Weights of a small transformer language model.
Size: 15 layers, width 192, 3 heads of 64, MLP 768 GELU, vocabulary 512, 6.94M parameters.
Training: a variant of SOAP for these matrices, 501M tokens, 3822 steps.
Each number is 500 + 25 x the weight over its row's rms, rounded and kept within 0 to 999. Layers, rows and columns count from 0. Numbers have three digits each. The size before them is the row's rms in percent of the matrix's.

# layer 9 attention value, 192x192, rms 0.246, rows 43-85, columns 0-63
075:510552482504469494470487528455522533570516460515496500473481512509568474529530501489537518491458495505510472537520451477519479469528542503485505506487490504479517479495536513533511512509475526
078:479465472521517470542487459488519544501450524426507458505505503512501467493491505487508488470513530491526486505507504460494539477480507498516523477492533428470511456482482483507498508490527473
090:470473481468467520538512514512473504538482522544451512509493531528469515499533529454463493463511508479541471504546504470531523472519524481521523521473511540523515514476464525513518492503466520
080:446518488533502492490492474493525514498523529520511417506479521503451538450523478488496504522493484516507484493515528490502520489491529534494509513522510465467516464486474482515464508496447518
083:518449493486513467473460513541483458455484494497488483522565505554528507493526521491513515513492472488501501477515526512514472502529521462519474484539499468521498460508500537504480472510548495
079:512485531487497512526502493520507530505526527526476526512487485527532517488501499472498528540472472518486467485530504477491532527480507508514527537527478470506482491504518467504524532480499533
080:538515550471473524519470526503507445539564511507497487470534532513514555522512520474473522515542509502489517550503504525463505508548504534488518485508505471504505526545493481501473480489486483
074:467496488495508527499492504517515526473511497523484491531551508500497467509487498493485505532483485505483466489513504507511455504540498465466440507510493445514462515519543470494490488487521524
088:504515515492543519485540515469488502473484506490483545518517517500485483493535493538544510510473487527471472530471518529483509551490552505498535547505451509482506493503451492491486482505515541
078:523536473494533525524511494464465530481473498532544544532527468545446499480510477506544468517500503506505512518457510484528496540530487486516501488473531491503511489514520513487530542464479503
083:520517509504440478500499518468496507533542520525484525479492489499501483481513451477509510515466474502514515538517515470518489519497537502459484507520505485518495485455502463468528522497476472
086:476490506530487503513504526510512510479480527486484463499503517480518475512509494504490501450513514509532530481499512485493492494497496517499511515464508481483481544516469518493514462449523478
081:496479505537493498509526515502481469495461496520481482512554484482515493539523520471476535482471554497541484497506450510525507491537532488511533513465477507496510527577525504467478483519487500
079:529540545507496516537533532505479543510517471501535467476504530475533481526510537474480503504499526493518503507489495466451494487524460491538518543462454541455506468504488515464495476411511499
089:496496459554504471489489488574519485483510524479489521507487504512519533503538490472499502509482508467516473493519489508502459473495504467506453449488487535486498482484498515480514520455439476
087:495485514475518513536537510539494501490486457499511551546465492525529475487516500480502506489474510510494477517541536513498507470516485532546485529480535506474521518486501486506494491518503449
082:500541431468485471527505503509515509520501506509490480480516465494492523497511522521518509496544539522508534468446506496459488507480500483508504462485533560501507481505487545506542467483483501
080:479573488487504553527469515494538455517516518501504520442531494481502531486464466461501518539526508502492467503519492521477496504506493501433510504472520482481522489477523501467512472522517473
081:514495520508530489449526517487480460480488504531520529468479491511519543537559500502486524532481515504484500465529483499512504469517511489488522532453512501491492501490553505486476509502484506
080:523518473508475490523477481482503527474486507482496498472549485484484511544490488486499477477479496532473514492498507492497472449503485519512515483538485502484521516531546490487537499492514493
079:496489511536541530487481496477473474488491521481552461524520510501524519529540500479517494485499508533469540498541494524515506495453478502521492453448505485494528526574537530523520458481541502
118:473522502503505498493477489497494441526487502456573489505519497444501485468508499485473556504510530508536494475486490505551486463472474540470503553493499520461448498497529526436497466496494530
121:525512529520564536505498505540505515464503542495489493473473497460483453491440493527502475507493514479512491519446444504519468548505505476495513486463501473521510507497491521463537528490497517
119:473501487503490510505497500516541487473501484484532457505489459474465482500432501458514506540501508480539496453508519504436483468492459500478485492500519465489497472520474485542548489515485489
122:464537521498554521482491480531465482501501529507504551472495529497502446521498463496536488498511509514491497511527510475515476505511484471473467509510537506472452498480488457488527508508490480
120:485515482504543516532455489497521460476516496536529506511499485466492503506511503518503534527494524510500489514458519537497504503474520494478440470466546548463461497507527567484505503512498498
108:530512506516445513482460526515488537519548469457524563504504513493533449554471496471484479497546489509498505520470514522457480561487513535469494503512513500507510532488542478544492516496495447
130:459507519449437476555468477439540490515543531471505510517496492523526490541528482489517474508546498477456517486491512436498513522483493497493489537497475497486495491495496478522511536489548480
110:487447526487485519539505529523493466527530453490534516486496531527508511475505526502520537501473484519519521480512468485492536520484510507532511519498526497476504530549526484539526511474499528
110:526478496500529499489487480446482530514530480504478511487493461513514508476470484559483547532532464553505458504479494471495502516481451487531443476468512513522495493520519554519529481486493493
125:437485460440496513512502469500497481517475508463482508518484511497519507544460495463443480468479501520489504507539497460491515523463492536530489512532484477471480504464471447480517509457514480
121:481498557507478467487497520482515455491499521507510483511450509521517479516514478486508513505513535507513452515513497455537506547505498501473527506509507564517507489527540506495470498540532519
120:466540503499515515500523521481519449516521484527490529507481518506521504493499517505475491529537521466518508522555509444505523482500496552502465512506527501461443486483525485515485511549489538
107:480535512494488515506490447534516544483507507492549510510507500504497477493503492520518511502515476512517511528465500499479515506505504556496548454504470500540492487495490475493485473523479543
115:500506450509523450495462478565493494539533472515546479491499519486513520523519486485495487489449497467493506478505441535471518552505509498475542460469490506491511497477498518471499509493528509
112:455484508502500475550474477513529511489457534499512498469585483518463472507564523474533489516473493498545484511535492532487481512466559520535487481529537470482494518485520474496522550511487528
116:488513521481473496481472550512482514459525496534515505489484520528515451463520509534499522468469522454508466478524511509478483546513531495483470506464511466548521483508527481546531509517455505
118:497517507496482490493483482480534500478538533509516509472537503483486499484506487470531501508470448503508500484542525489473537502550508533473559517459517482517514530513498515468525504490522496
121:516423507561531514453476455506496478523498450508474501493496466460513495474519457519496481457500515471515482497532466475555479491506503497476511494560479506504514538535543495498492477478490493
119:511483461544502517500488547517490516483510498530557510496527544525487504506532513524530528506523506499459535464500506452524517494531519523510485504562472530494461508497540459455475536490482542
119:496501529453501508474487474490467493428482468480513545481510501502514471498500503494515476455501512480538499475503542533505491535508483473528503454458495491545465476503538504524482487551481493
115:459536515499525449519479555456464529490528513448503503550536476532464533504531508487510511511479473507454493468519525499512471495501494497533485503491487497547481475518465533512497436460471482
116:456475545523525544514512464486511466486461436493500526497477531521496505514488465524479474539469469563457497493523486492476479537505515515493484517544478504506550510522501497519512500480485555
# layer 9 attention output (transposed), 192x192, rms 0.212, rows 43-85, columns 0-63
078:478469481512485521505497513495538474465488546513492464508468496523484513508475504474491483517503541495509484483514531496511520508515503508501526488493493515484477481474478463479489491503513519
083:482524516472485493455529510485491508545471503546552521511511495512515534507502517473446516498519504485501515487472536522536472493513453513493494498504487533532508516483510528480482458530489544
087:515522515532515514487485515538534512470522486496558515465459483501476510538496530530463532529472452522537510496537526513452527510472501500449479505495480517536482520518526503469485516488478503
087:539494463486513488510512507489494479515554517477497536508495479541529468567466507488472476529482508498527495515469489571543492530500463474470514477513499470520464520526515517463511453540513486
084:559510549564442497497533515444511495482423500523492526492500537512522504470473463503506515497512555509492524508537484555491473506521482545515500455505516516526500526546514456473525486462532487
082:488501541494474458489503492497530455506474492546527479486515504538520507514507493522451508502478529476547515509496515522538483500499469501517497507522457447502542454507489491486488501509447445
082:536492514500474521504560488509566497472496524524490495508504480468546496500490525526523498512503476480504509473501439480494486491481513505479509485504524549500522514490474503521488523476483467
081:478514472552479467536497545547493452486485550506532525499494564491506490523526536508519488492517484491461519524501504531490471498470506502515511492479497536501508532477513478509532499505506453
088:492463501472505485507453541546476493495524507481480503494518486521469495494487494529530521524533504518500481499499486458518520574526463486511463509560502481506507520498531488494454511500490464
085:522462525489528480520462539526488489500538491513494447458497505528533500552485495460478520553526516486472497502518485515435522482491494478508540501500440461506450454465491490546508485539535482
080:491518466465522511523470515496497547501505481502469496486456505496524498491499548528488480574458525508519503461488484533477512517525486507485512474471468463450494485506520523497528510547472523
090:493487502546486517495490453514515478486541480520506483470482541504451531506481505484545557495498475494481467509518482511485501466449499541509434520489495503533504505526533527541502486536521460
083:493510487522484531497502513491546502477462495495493480497510474477526517562478478505504531498544505483504498497491505492510532446498487491506469459466485527476527506479459488518491508492492477
087:468503454488472527506511513490504516491517483522489487466492472506488444494493538502501528480509500447485505458488477506490513496513496570503498472486497504544497532477497502526502500526517529
088:447515496512513547487526514437544537556492461483491504489496506462508488481488520502479511474532455455515523536508526545535524541458481486488497523524530512554515542467508507473540517514529525
086:520492523528499486515485501523531535536545530540502506457538535524466492523526540528482492476490446506514468503480497443509483496532491500504505494548485498489509498498501469506502489480515462
085:514488492444499516492504464480466467491518463483472480484470484463524520523531492529483537509476483536507508537493523537468525540450498494540510534467506470519435501473500486510494500432501533
085:540457514465534507536525514506506486477495541487484512511518524539512505504488482537525496516510513494495488496497514504499511511456493537495489478531498549489522480510481549509487501480481503
084:501477532514477522479493494486516574509475523502481510551502521470476473530478485516520517554470532482517514533489496446542515468443507523465479491514516535532500474528448463484532436500527487
081:468482498484486516490491490551536512494512508502507458479476532502554517476481550465537497512490520483507496469508514553507466510486481472535465507537524491473475532481444516473509520493497494
081:494447542522481513517539494517547461474498479479449496490500526497495554512555494459501512491518468478489491551493532479484493498500470550508495485550508524485504519523480517493499520464527509
114:493512585483485539482506509496502473489479500539492499497470541535483536464535560500527446494469503466528479497501485486512508503458513526487512480512515522501456493519489469469530532550497542
118:455526535506450483488459503500486499466546493478459493495477538455523473495527497524464498534558491518497538500452481487496515514469477473515516549483531480509491456530490511492498544532524462
119:497531485488495519499509529476483512482489463504505513472519524498486508492494503529549493543468507519456519468515514494500497501491494503536461534514505509515517528523542493509505464502488492
120:491480513489529493484474486537502529509506523535500519441488488559511508533484482498469508532495489567475476517508482516469492500515444528554467480478512513482504522494505479528527539497492520
116:503533489478504474489540527521492539515531511504470484516531528458486478481513495502479506470530523492519489546527523488483510539541508528513443533499519544558482471481487478525481527495493540
117:479493479528496500490481503509512465478450485530523545497487520520495510448480474476467487489478503472534495504495522452479495486497474488529507482493492470512508452467490479493514509528492436
122:526493447510533507538452530482473490492524558502514497479490507483485547473490469475496497430513499488519492506490497529548477524484549503509487468516500495514501496493489512522519511487531538
116:495479500487560513479462487505506507507552523531511460517552498475493529541473487506467514495541498501517477521461514542505470452517512484522502473526496493539494517515504506479501504478481540
111:484491500490574507524514505511522494483494467499522521483539533472543466482471528475518525483506516544460525480534494532519508491463479486481504507478464505471489489557479514510477519486446494
122:501507505506534510515451475518481517505507497498489523475521506498498531497455478491576501524498529513482515489504513494494467476521491487519471482509492555548476495514508528500546493485500487
119:482524507493521529430502467477501545521507456476478492486485503508481479508513484512509513489507514512494531498509497488509495496468511483489483491498527505548561486512491514514485497512509478
114:515500483463476546474466537483466542492477485540484478432545506482469545462507518503523481520491479477479491470519528520477532518499487505507548485525492490499479522520484494528490509510488487
111:547550568493548492437492481487506474497500528490499499498527508515525524495473492509492487493504481475475489506533496474497503481496440470510550518501516529446540477460494505489503489579544528
116:517512480465522485493524549508492506511486525525496500511526532493501455484524516528517507511512526507478543495475498429481481495463461497482508489481503515504527475540481560531475491499548493
111:518497466504465545499514516488512528524534528520474512517501535519484491518508450469467493453483545485492532502465482536498515506476523469510480517492500542552516515523516517510495470507525499
119:517523462541521486519488472476454497531481465518503497494539499463456515520419505488498463488487500503512491527463517469493526503524525508551524520523471494523528472492471513494495506535533496
118:507511462511529510455494479478476484521488506531460499514514501463484505539512489518519500505508490526505503510456492467534494496456503516517515549485463518476493498520512462552508488486531523
118:496512538502523501517495490491503509518503515494459490491502510539526446451472515533524509498497492509544491477546518560507540465498510543490496473502552504482472450467454527455524475517539509
115:534501509520499478502523459554482509485507491476512482501486479487509492510469528469513475508498526470543475501508501526507439556486493487513511480527511447501520482497479500490509466484477452
115:498556496526480512545526456507493489488531514504492478515545495491474484501531505504493550549467532487486490518512473491525560461538505469507529527457509512494543462466530470515541533490530457
116:543509489499526510540509504489514483510489482457535479511495461516535512501510486502478426520522474516503516511464509493530514503522476480517436516504548516462521488488478496512469498503480489
115:494513517469485535475505489481495481521528541489524475470514523502518500494505499449517515539480498498488531481489511483492459539480498498491514436519496552529462471482506509496504493512456528
# layer 9 attention query, 192x192, rms 0.212, rows 64-127, columns 0-63
119:468472459498504481484488529477497541436509501470538496539547460498546490524493482517510455519516445526501502500526446518524479523521513477513452487489470457525468532507511468456477507526474539
122:516519509544556558449475481550461510543496494493521494505513499481465507550503523518508483489468481516494500490528490486455508532506508502487518502456533515490477479511490487486482457470545498
121:500546486545501467503507470526514496503523483494476507485520468494483511516529494456489487524514516494493504503492528462490461526466523520498504485523508495453545453496529509464484496508494472
117:509508498492504479505500487543535538493494490475474524534463490504489508499504498495451494529502507523444478487484517503490505527486499536528512459519539504495499505451520532485535541488520511
125:496434473517493469507514470529458512505535459502518496453496490530529539529450545524507537468494504535472534499542547504543484487516483465499496505499517516514509484481516517480499515497490507
120:507451537491510532495493494534516471489503525519489452501505492457470487523505470542527449546482528569562480465483497516496514523484489501537504462485495500536471550503529506535473481475533534
123:485453505515475527478488482500501480539491504553481511503499476470513462509531469505489495518564520546530522460504515520514492496511480482491521532539468477495496544491508499456496501547467509
123:506437520500450511551539489549483510513525520502510479471557529492493527459492510521514466505485524519462510513509520520516455498467485524499512470507509488522515531522536495494517552506516491
113:480501532496490537519564476472544481486457567475461545491540570519551482500511525504521477471473537495508498499480520537530475529518482518479518557508479480474510503453521505474485499490496466
114:526535499519509535497490501433494466533485434511507552431481478503526539476463458493456526511537539488510489497531453495476484508499464490504547499499506510495528531494500489481511517461507471
108:482450468535508487528530500490473499506533480476463516519469500514536479499523523483499488485493435503518518534510499526505520514480523512467509508509522499490489493519502548497491515478509516
117:486501503521461496515465506514535481516477448521489486442504458521467525523519499469499531517513495444490485493525509532509490510499519488465513548512508485504484462508476489458453536540472506
122:475467494567494523475495519503477502492516496525475469458514509559506518533525482525495552490489490531508446493486482425535526496471467491469509477491454500479551463541482467501468498507502482
118:567471504541523504500510489479505500512524494519489495476492540528482511527490488530531478506497494524463483484527462507498492511513490523529518439518523486542503522493514457523473463492466476
124:510522531506485488529521472524517497485495496504536478488557489474487535506492488499519522532519487475498526514494521544491517447483477485545428544495472505529492509485509555550549495456497538
117:484518542529504511497552504490521508538529481490473514501482528472525521516482470482518493512509467500495457482514490539552499456501518528494461503475483510526479548521454526502502477502508501
115:504531522478500508553497519488504513476473500494518500523478498495519495498513533482521513500487555521513489509499476533481480493489537516511479499547507521465544488552480439514491485499510504
123:506453495502501528540485497479494544522479493539517534465502487485504452481461547499499517477499524483488558546498479478481499522493481500496498523516530523487498494476527467526485449433496511
116:512540489500530482497482494510477516518465480466472522484497546485528478467498523491455530515499523457461509510468510480507491514465539500532493479488474522488461489494519503520469508492461483
125:493468526552458438451494451470508455450506494511542504526529485519486473516498511486532490490499473478514500463464529532509515514466500501547497492482565479459511485511485492504546480464477548
120:489520471539536511504504479446457517538520458510537493537498499527526522491511489522482448481499455472501471536458520474512564493517488520488503507491512530501517517498526515496470490456491510
118:510533505521498500503531513494511510531490523500478458518491475492514486507491524465520501509499461498490507517485466469437553459480477534508504489510502508497490544481483485543509527521517504
117:475484514477527545490463509481487500537524542473542481472529477484494489483508480472467481469512485502485409460512492480514492463451544436482518535497456523470493461545491489521501497525523462
117:491496472509503478502536493474544493489502493521489509457484482459540499476504482504460523481491498519455496508495530493502489455499481488491513487476494502451476521480480483465487476518552488
117:521485496434496502502504522494475470527515491503506438524507508512512431511536436511490536485497501487509468501490472486494492516474531548484496495512528482491494476503485498491510527464492503
109:508519527511505487480486522479466503467512447505489509512447512464478541485466490485537527524473519552508458532475528519502494534500514500528495485516494503473487548467503518506521496486509491
116:519494493522521539523530464511472497482479478499465549537498511503509526498468529504511505485496494494540476529502503470495504485503456489490481513479498470521498506542534533458507509546493511
119:525490497441510484468551526524501462533537501551474452515500488522475521509512488462491478496526503495509507493504554486468475505516485515509506471479521496475525490494513511488547485495492531
117:565491492500526520532507528508437447519527498483504495460515490493457493468498538492536500545522515505553487508505491512587526499524464481535511521480485502519490457427490489493539497494478492
115:524521493550475505494468522449502482463483554518513531499545491481465486483516497467482474517520441473488501499489497547523537524532513484467484486530498546537520478510516496470507517517540560
114:495486461514497486485517514519489483511492493475544522524492537479512474538487455541504459470429516455446534504516547492500519516497496478507490493536498484500505519499493506505487509479494476
123:536437474498528479500525522506522536537538488484502513532484548479496525480539538489478492502541518497508487532473459499494527480499519499515486475497490495497540476506469476473503531494529463
121:494505508496534490485528470505490526554524487544485471471514532473494465515529504507476478504482480513527525472504531554506509532488460478501455467520521513483520497493473433446488462517488484
124:474516518501546523498522489523501495523517500477528496493522499479486500477504456482504528527492489537538501516574535516460543464522480532514559507499471490495538531486467490488489537542460514
120:538517510482515501497525504473519561506479476539502485501475487573497485501481518477493543467463523509471500526531540503530529483517516480561469509539495508529450507501538481496461536527469506
122:548491481535461541476490479512535526511492515547502484524454495466508493483524469490518469499496471464499469564474527546498483480478501518448482535499540465474517526498508516494501468481532539
117:487482477481513513472474473510471521482520480495524497526510496484509493475460514511476541517503481519501517457517520542528508537516482453502474513488499518517557507536489480519507468500490537
122:533491479487504531522529484471499468487543457544483478494484497506494494517465473532473497572457471493495544523528480486502539443470483495516458490542515493464482483543470535492500551487486534
113:481504500508482461515503493475520524504562505479518521492469471479471540480510498445558507506507505528497507475476480515491484493507514521541471502451525534526484484459495502456489519471541504
118:475516518515503493488511481534459463544518452501491516494520525475494483437446479501493434511504481491516457478497515502498496496499488520522484486526542523529494497512514510516510468462521464
127:501499547453506520529469491499482561501481540481481501469498511451517525510482488451520500497499517527500528449461561476527527494501496534486487536504531523427503469532461505467499493470518500
118:481548481493500511502499491495492492518508514481498518491483470524489474515499494476526513533516475521463477533531467507478535494510520515481482472509483495499542567474539493533519413492487523
124:546505477470497467491512503508483511483534479544532522479477494513506497498465489474495507529518404503508525482490524494517490520474540518514511481500472492501543510515475514498424529494511462
121:497504544529551516466454477492492474460516500535484512491483507470492512475500502517498467518510506509497482525495474517510461513528487490450487517476499532528463517516463468514531541510482491
121:494485461535513486545504463510486497505495491529474494495490477499499508475516537466500521516530516452506536437479529484464493499497520483481539507463504497518507523493511488509478505445496559
115:501495495508522487482487486486503506493482515519505504510496459525514516468500505509513476495537495504536454506532539465451490565524500492479531540548484506558484493488507468511527517526528484
111:498483478526500523461444531451509481505519520549496481521488525472513527484514531490504528485555475507474551515526494484505518522455521524491490529513514512480523468489491514510484503505469519
119:511478497543484489493483536522483514533501554493482496502508522495495525532512519468504510448526458521486484498495514539479548506482511491542501513502513485489473522497498480469499508505497507
120:466518443491514504467542534498512542528494471465441469510507483479443488514502537528503508502529491511440487496493534501534464552460497455511493501460546503502512518526510515477487495494500453
120:492514482512493491513493490552504539490494454535514466482460499538515488509486462475477490513485509513551548487497500483506527499503537463497523529489507495477529474513504503514530430507503503
112:484490512478482478530500480514458493550521492494472477521512498525436490521523504522496471540533495479515480519471539514529522483513492543464501498522465530504501500481504460437499521460530529
119:508491442548497450543526473548469482500499470479487487535481507506496548464534479490504539507503502533489535469528484502511528512516461460473492507471524541511504525551445493465520477549498506
127:549473536460545515455516541521490476486467480484460461492499489506499470511521507489495476492522504492480520510556502523472496478512484525558501503514474530491541474460499516418485463502504504
118:527437496473501486457539526518523518483495491497528506510532507465490506472501498508500491529534505519511493533499445472457490520491481471479468509491469482479467507472524507490505421506470501
127:525494496515539546476479484499498524542543504507498483541528535517513513537478494540500507472531495476503534515533474492530495521481485563515544523476494513516488489476465477502499490528454549
116:512442506538490540473497488462532545501495460471513521492482492512487477472502465491481490458512468483518499484465504514504489517544487471484523483509496522506503480516533481511510470470517504
116:491478457467493456503519513498507539483534474516471507480504457496494509493548497450486506448481561532460515514513457494506555509465432479515447520478508510499481495491524500498470471516500539
112:484483516504533503479484497495496502484459496490510486481530484447530495483550486501530499533485505493506510523515517452472501469554493487512507504498518511462546552512526520513508429523502535
117:498474469467519436508482469513499501522509499515494500486486498506476510479527471509479481494464497548483513511498499512479458496559519490473529540473513523503506536469484495524494483539510516
118:495539489524544506467474527499473515519484469497511466545513551477512470517482491492523520462486494504500486495496521483480454477528530500503519498514508480501520520488452521469499495533549513
124:441523488502505505531516485533507461466552476558494487488512461506512494479472506495501505476463508507501493552455507431487475537501535514501531485480467503524453509499487486505449470493502497
119:478455515481514469488508499495490535503491558497494520515491540437476533492491456514499491529471525468525500481483508540504515514504505510493497462494529519485482470482485498483504536519503540
117:479553508491512501502503471484471463503517524533499534482502500500492487494509509490503526510517515503529500466505547457469500460521514501505480467543533490539504517528508507527525489522466465
111:491488480505521489514534447470529463491494525547477493481534513453491460466458509501529499520515513464504514502503439486398543504511491496520489481466504519456501511508468486485510493494503448
# layer 9 attention key, 192x192, rms 0.218, rows 64-127, columns 0-63
116:445498475517540507501513492518483568467504506473518494457482479505531499491487485491504467476524508526549497521472431527524457510521575494478495528486496530521459501502515472460466511550495520
118:533537546565526525538475487482467509529526554521535512496471482502481528550513521543487516498512537528470517468529520482493507522474519500502529526485461483443480510517496501497483469488553490
114:508558492526502496498523483511474511537483482446454496482526491476489509489499520490501495515462504487485513463471535442466495536483567493510475501555510488458509465520459513495501532487541484
116:523475454505522491509524518490524523497571511467502524517495477528544485510487454513468498508463518494472499478460557516491506487492483488489495497524511499516464481506494521492518518450488478
120:515480546501513506497531516487493513510515557443519462504484454489544496535499495496503522455510505480500535513483511517489535500466501491526521487459514463491516470500489485499500520506496524
116:461459499477504499492482514467508500507490526506522468525516482476475498502553464499510456519524508554508499500461511491492514514513502503529501468504496509499436512504504507536454510506473520
118:488480512489507480464519485509491519511474486525530487524470456524485491480526510499470496514561553494487520510534544530505505557561519490540478484482502507461497486482481476464480504505501482
119:444505482503521458503534516482460467516478490507491478472497527448495484485479519503489530505502479501479497509519487538493479523464457480529444506478506540505532523466488515469455535492502500
112:466481503506461535524559491483530517510494519507491501494530520539486512518511505466507471519527509520519537472514530526526467575532442465525517484461549495501512518464517517527426492509487482
109:567511491482502518493463485472483479526503514490535563494516474478528486527417482535505511539513536481466523475548493514500491553513508475530534520467493524495503504493463497486504539497491506
110:463470490508517491536552515510477471429535477491496522483520470519517457490474489489497525477508502490515500513487524560454481508464509510466527524504488542485526488507506560529428522500534486
110:511490463498496513544452493508507478549485480521484492500475498506523508525499551495508494463508467506485497499487470514517501555499542456522513560591493476472516455509476487479469507493504508
117:486506542530524511462479509445458503480503456508505478456513514523510523515495524536475515520497528502491469487487537463520462461470515504462531475484513514473457511510505487521499589460516467
113:555464516512542503506506493476489472512525526539510474483491459479459523521518510494517514524484515516515509497534496530480529506452541488515481492493535512512510504479448455505479502480464495
115:492491540503423458503515481519503545486493503465576512422536490485511566476498495508473504524480509501498522499495537533490492457473524475517485516533481523548484510476494540531522529520495479
114:506495514485511465493525464496490515516488498487481524527504522504478515534537529536519492496536496510492518523515511547507517485497565543459463486524505472483475508477504537503516506511527479
111:468523511488472460536508507485547519506491512525479509474473537512495485529494511467534492516501503512484572485536491504518508496481532513524525501523512497484475476523481471506473495478495484
114:517492522499518477477539520480532536495490540492532496495456473481504525457494530498486524498534509513502541557516488471515479510465485507533495496518501571523508510495544486532446459484499476
114:496524492502484486500547490506502498436471551497522485477528538529519505471475510494498469543507517484478513483489450515501505475492507492521439479463488508483460518494472515521478513494482481
122:490487500519540484484468492473490454507492516493537483464503492515516508507527495513492511521495470502535529496469496509495484481504541556550499510516549528505490456494501471519472511514444488
117:465493478488488538522458450485477497470543471500526486492489495525510512507494448523478511489496479496485504493453553489539532487497535552473518526481508491497544539461524494476477507515461461
117:488503564566515507469511488495487497459501499467482483493516459526498460493449480489541488544503481488487574523511484490490481494507478502514531492504499472517499537449506515521532533526490532
117:467524536459555486476465567496508504525439533505507528492534500528478503510517469502446470496466503516524469472513490451490512477513502465509522478519473478471497533560517542482510509519555483
121:522473455494514492533514520488520464500511484467450543487533453476510514497487498502490502502472492515455534496495526499518424478457510504477475481496508459534468528500500481476497498468474496
113:541548481433504467473488529503474487460500456542498501528495526482491461494557459502464521498504503545501513520520457467500462509470513526498527435501518533516481479486494511460500528494498515
111:490520505505483467490482521531487510485505495455484538466481533453528512470482483456504490525480532538522485516557545494517454512485516465495495437516516464445483503505511479472495500536473505
111:479495528502494524500528502471540504508480423473500537579486501515501518517492505516509542467473472502511516501493480495477491484513451486518496493448485519516533522510490481478520518557473501
115:554482493473545485510498498522489505566506497484475485514516522474487490522529497461509457532512502482498504468456542483502467507453503528465481530480483519507545528458510517483562488501463510
113:492531541473516548496510504563463486540527502518479517499493510477520538430525498453473520526493532492509498490500516488526534524506506443521553488505528502519494456477459499508540482510483510
110:477481538524488519469478521499481487553493517496520490480516498480506486500462482491465444481534488495465527492487484552525528492518483477481519491533514529531526434555514453487523499498545526
109:489475489494487480464491520497472475480518541513543537535490500500534478509512445509493452460481530503498545496464470499503590502489496479452479476512487446492499493513505486504483545467469511
122:470494444505516437511517500518534525510525491503476482529517520513523487507503485484481512520544523461502487514490474507522506492505484528471499493516480512491522481484499508510501518481502454
115:523552477492526484507496464508457501508485522513500506504498507453480515505508515501515503489489467499518531471495501499473524473468497471498481462528518485507527519536490512492513471528514463
119:513456504471521451498507529480447510531532473502519556494496451461450521520522519548534536507486494488502461505528503499464531493508499461487539502503426479502526505462528544491429524505503523
114:495511461514496489535433501504485518454481508502474472505473508495521496522512519488457459482511537488472479486516560529538484488492486523550494481489498453538532528498453504481481512509491515
112:524501513542461485528499478497529498513506446518522470526497488521531481483500489481513505478512526523507516508517517534524489489467492455485489516513527459481498495478487537504513506490475533
119:502501509439515520499507475530518528489486510462481479470491468483479489515502491531520520500493496514530461448543488534514529490509492476465476520517509531506504485463470478517491491490495517
115:542476495478498525542511495493466464503512507453564454507480512475450476516488499530484482515465527472523504496532459467498501452499471524488523501539509482502467497482500494512517574517522506
112:484477517507475503516494479495487515536557530517501545480476468459551534502473468482530505482505506493572516487513494497494477476501522562485461526484506484565507493503493516518482482428500471
112:493482501522473500520512507482486502498529477468535463490501529511485504471507499484509490491551490507506490471517491514477498475516525460480481496482537518538445501489474499500484508516523434
123:521448502478487522505488497518491564472474520485494497503497540483474508522519514481495507465520489482547483451534539455528496544467497511490519498473519521476526497490499531470511483488517459
118:474548502507473501526487514528468520525478473516495497508527456446515474498496499487494529502573512533479499507510509493494541496451552500498490452480492499508493534451502526541495488481492475
122:539512456470479453529547492516498538491530489514526523459496518490523498491472489466476502490527476505515489496528495512567469496490548530486531496459497480515509506486501485482467529538519526
115:502451498506551496486494475536523527474512510500501514513481506471516551496507517496467485496489527538490518556477503517473513456506487502491513509483507510435457477504468482500529523471482506
119:475505463514482526498474508529524513502469460481502486472509483457546528503503536482497527527510518472470537489452495521453538529497539487465503502473518493537513489470490473480518521514501538
111:531452454470513480465504471486492509538494484531500486508468479519495524498491510463513466508530485543483463513513513467475521522504501504517517525503470510530478492500510468495526468550525460
108:520475461508471515465491519476502461484520525507469480484493516469497528513508563505497486481523546515429501511522465496486489510473502543528466524546475524530507471473499509487500480498457500
119:501459489533498509486477530506477499507528503517479459502557511518546521514523493495489482499486505480516507524520524536487523516494499530548507535518499493492493541482478500485488492488478493
113:482477480479453509483531522493484515524552489497486475508518533481498504500477522505495477519492514527452485441522539480524465516472495529457511475504472489480533520538448536498482509516509531
122:500517507491511525540515505516496516491528457524483447527483492509521492521474519507475467536531507471523542502507491465515531488478520512462520533484484518473486503519531488503508461488497498
110:504444529484468479552484512512478454508516501508511508577503460464446517489496521496504506507493519506506470524472526525547511505483519537515516475486466510492496496483473520477491521458520506
117:521511485481459483507523475505497520454513530493487524494478484499484558514472520531522499530530510517546494454481461552461455507512491491483455534519516511494508487513486480501522525510504482
121:544500529485521533453488521495483504509532518483470464488554497495482512455515484476500492519491506451507562513545526504506506498502489503509522498511486521448465486477528497469483484515488522
111:526488471496524493494493519501502495503476517457520502501541506477501458454495505444470512491515506501490497545473507520517476530546495487472517501490481494468475527484554495503531472472465463
124:502496520524521491484475478519490491548528511493522476562523499491521520522509512488536512490503495437491477501499496471537483545465497489491506488511464516510466459492484474523455490543507520
111:504467499496505506504476531471571518507540451502518524521508452501512526482516477447451533453475538504494481493476505524501466512502476472515514491486491530478489510486518494506461482484512467
114:520475471529505521474487535498494535519531498505466548430499457480519471506516523508481510515475518533501532513502474454484480500473430526456455541493500490509515474525507520520517502523470526
114:499473533510482461500492482501511568465484469533493491489516455517482504492507502480509513502511540505498542487489528436488505519525489526488466506492511545472527512521533531510516494520500514
115:461486499461483457494490490515459515535520467490505467514522470500496530474515516486447506488473467490519516521544512522503484509538483500444446500460537498514501540500519490487528465481496527
110:479507503505493495497445504485493532497503479527487504578527536524502473518463510479539527477522532467509475519531518505477448509476527482547526511506515492503499483516500535455481486502520469
116:483530513527440542533536534534513500512510511514460466466523481515499485489539539484519488487469484501490430553459500451492496513513547515506498487497503467513464527484487497493467478495518505
121:488458480462488493510479499522500517477482534524496513516489532466464480519503500538458536513457501519502506494495473513495467497479498530499502499490492515513516479440545487467481474496486533
112:481526506477519518544510471525446494484541527492495500483513493564486475508505504472517512477516506499465542505480501450444517462528457481477473503564566485503521491494497499447510515498523468
112:513521496560498486505530468463490488446543557480497519507506499494484493451508550496505515517480467492518536472508471464450532515496483504499492476500509537503499515509506472503530519511480488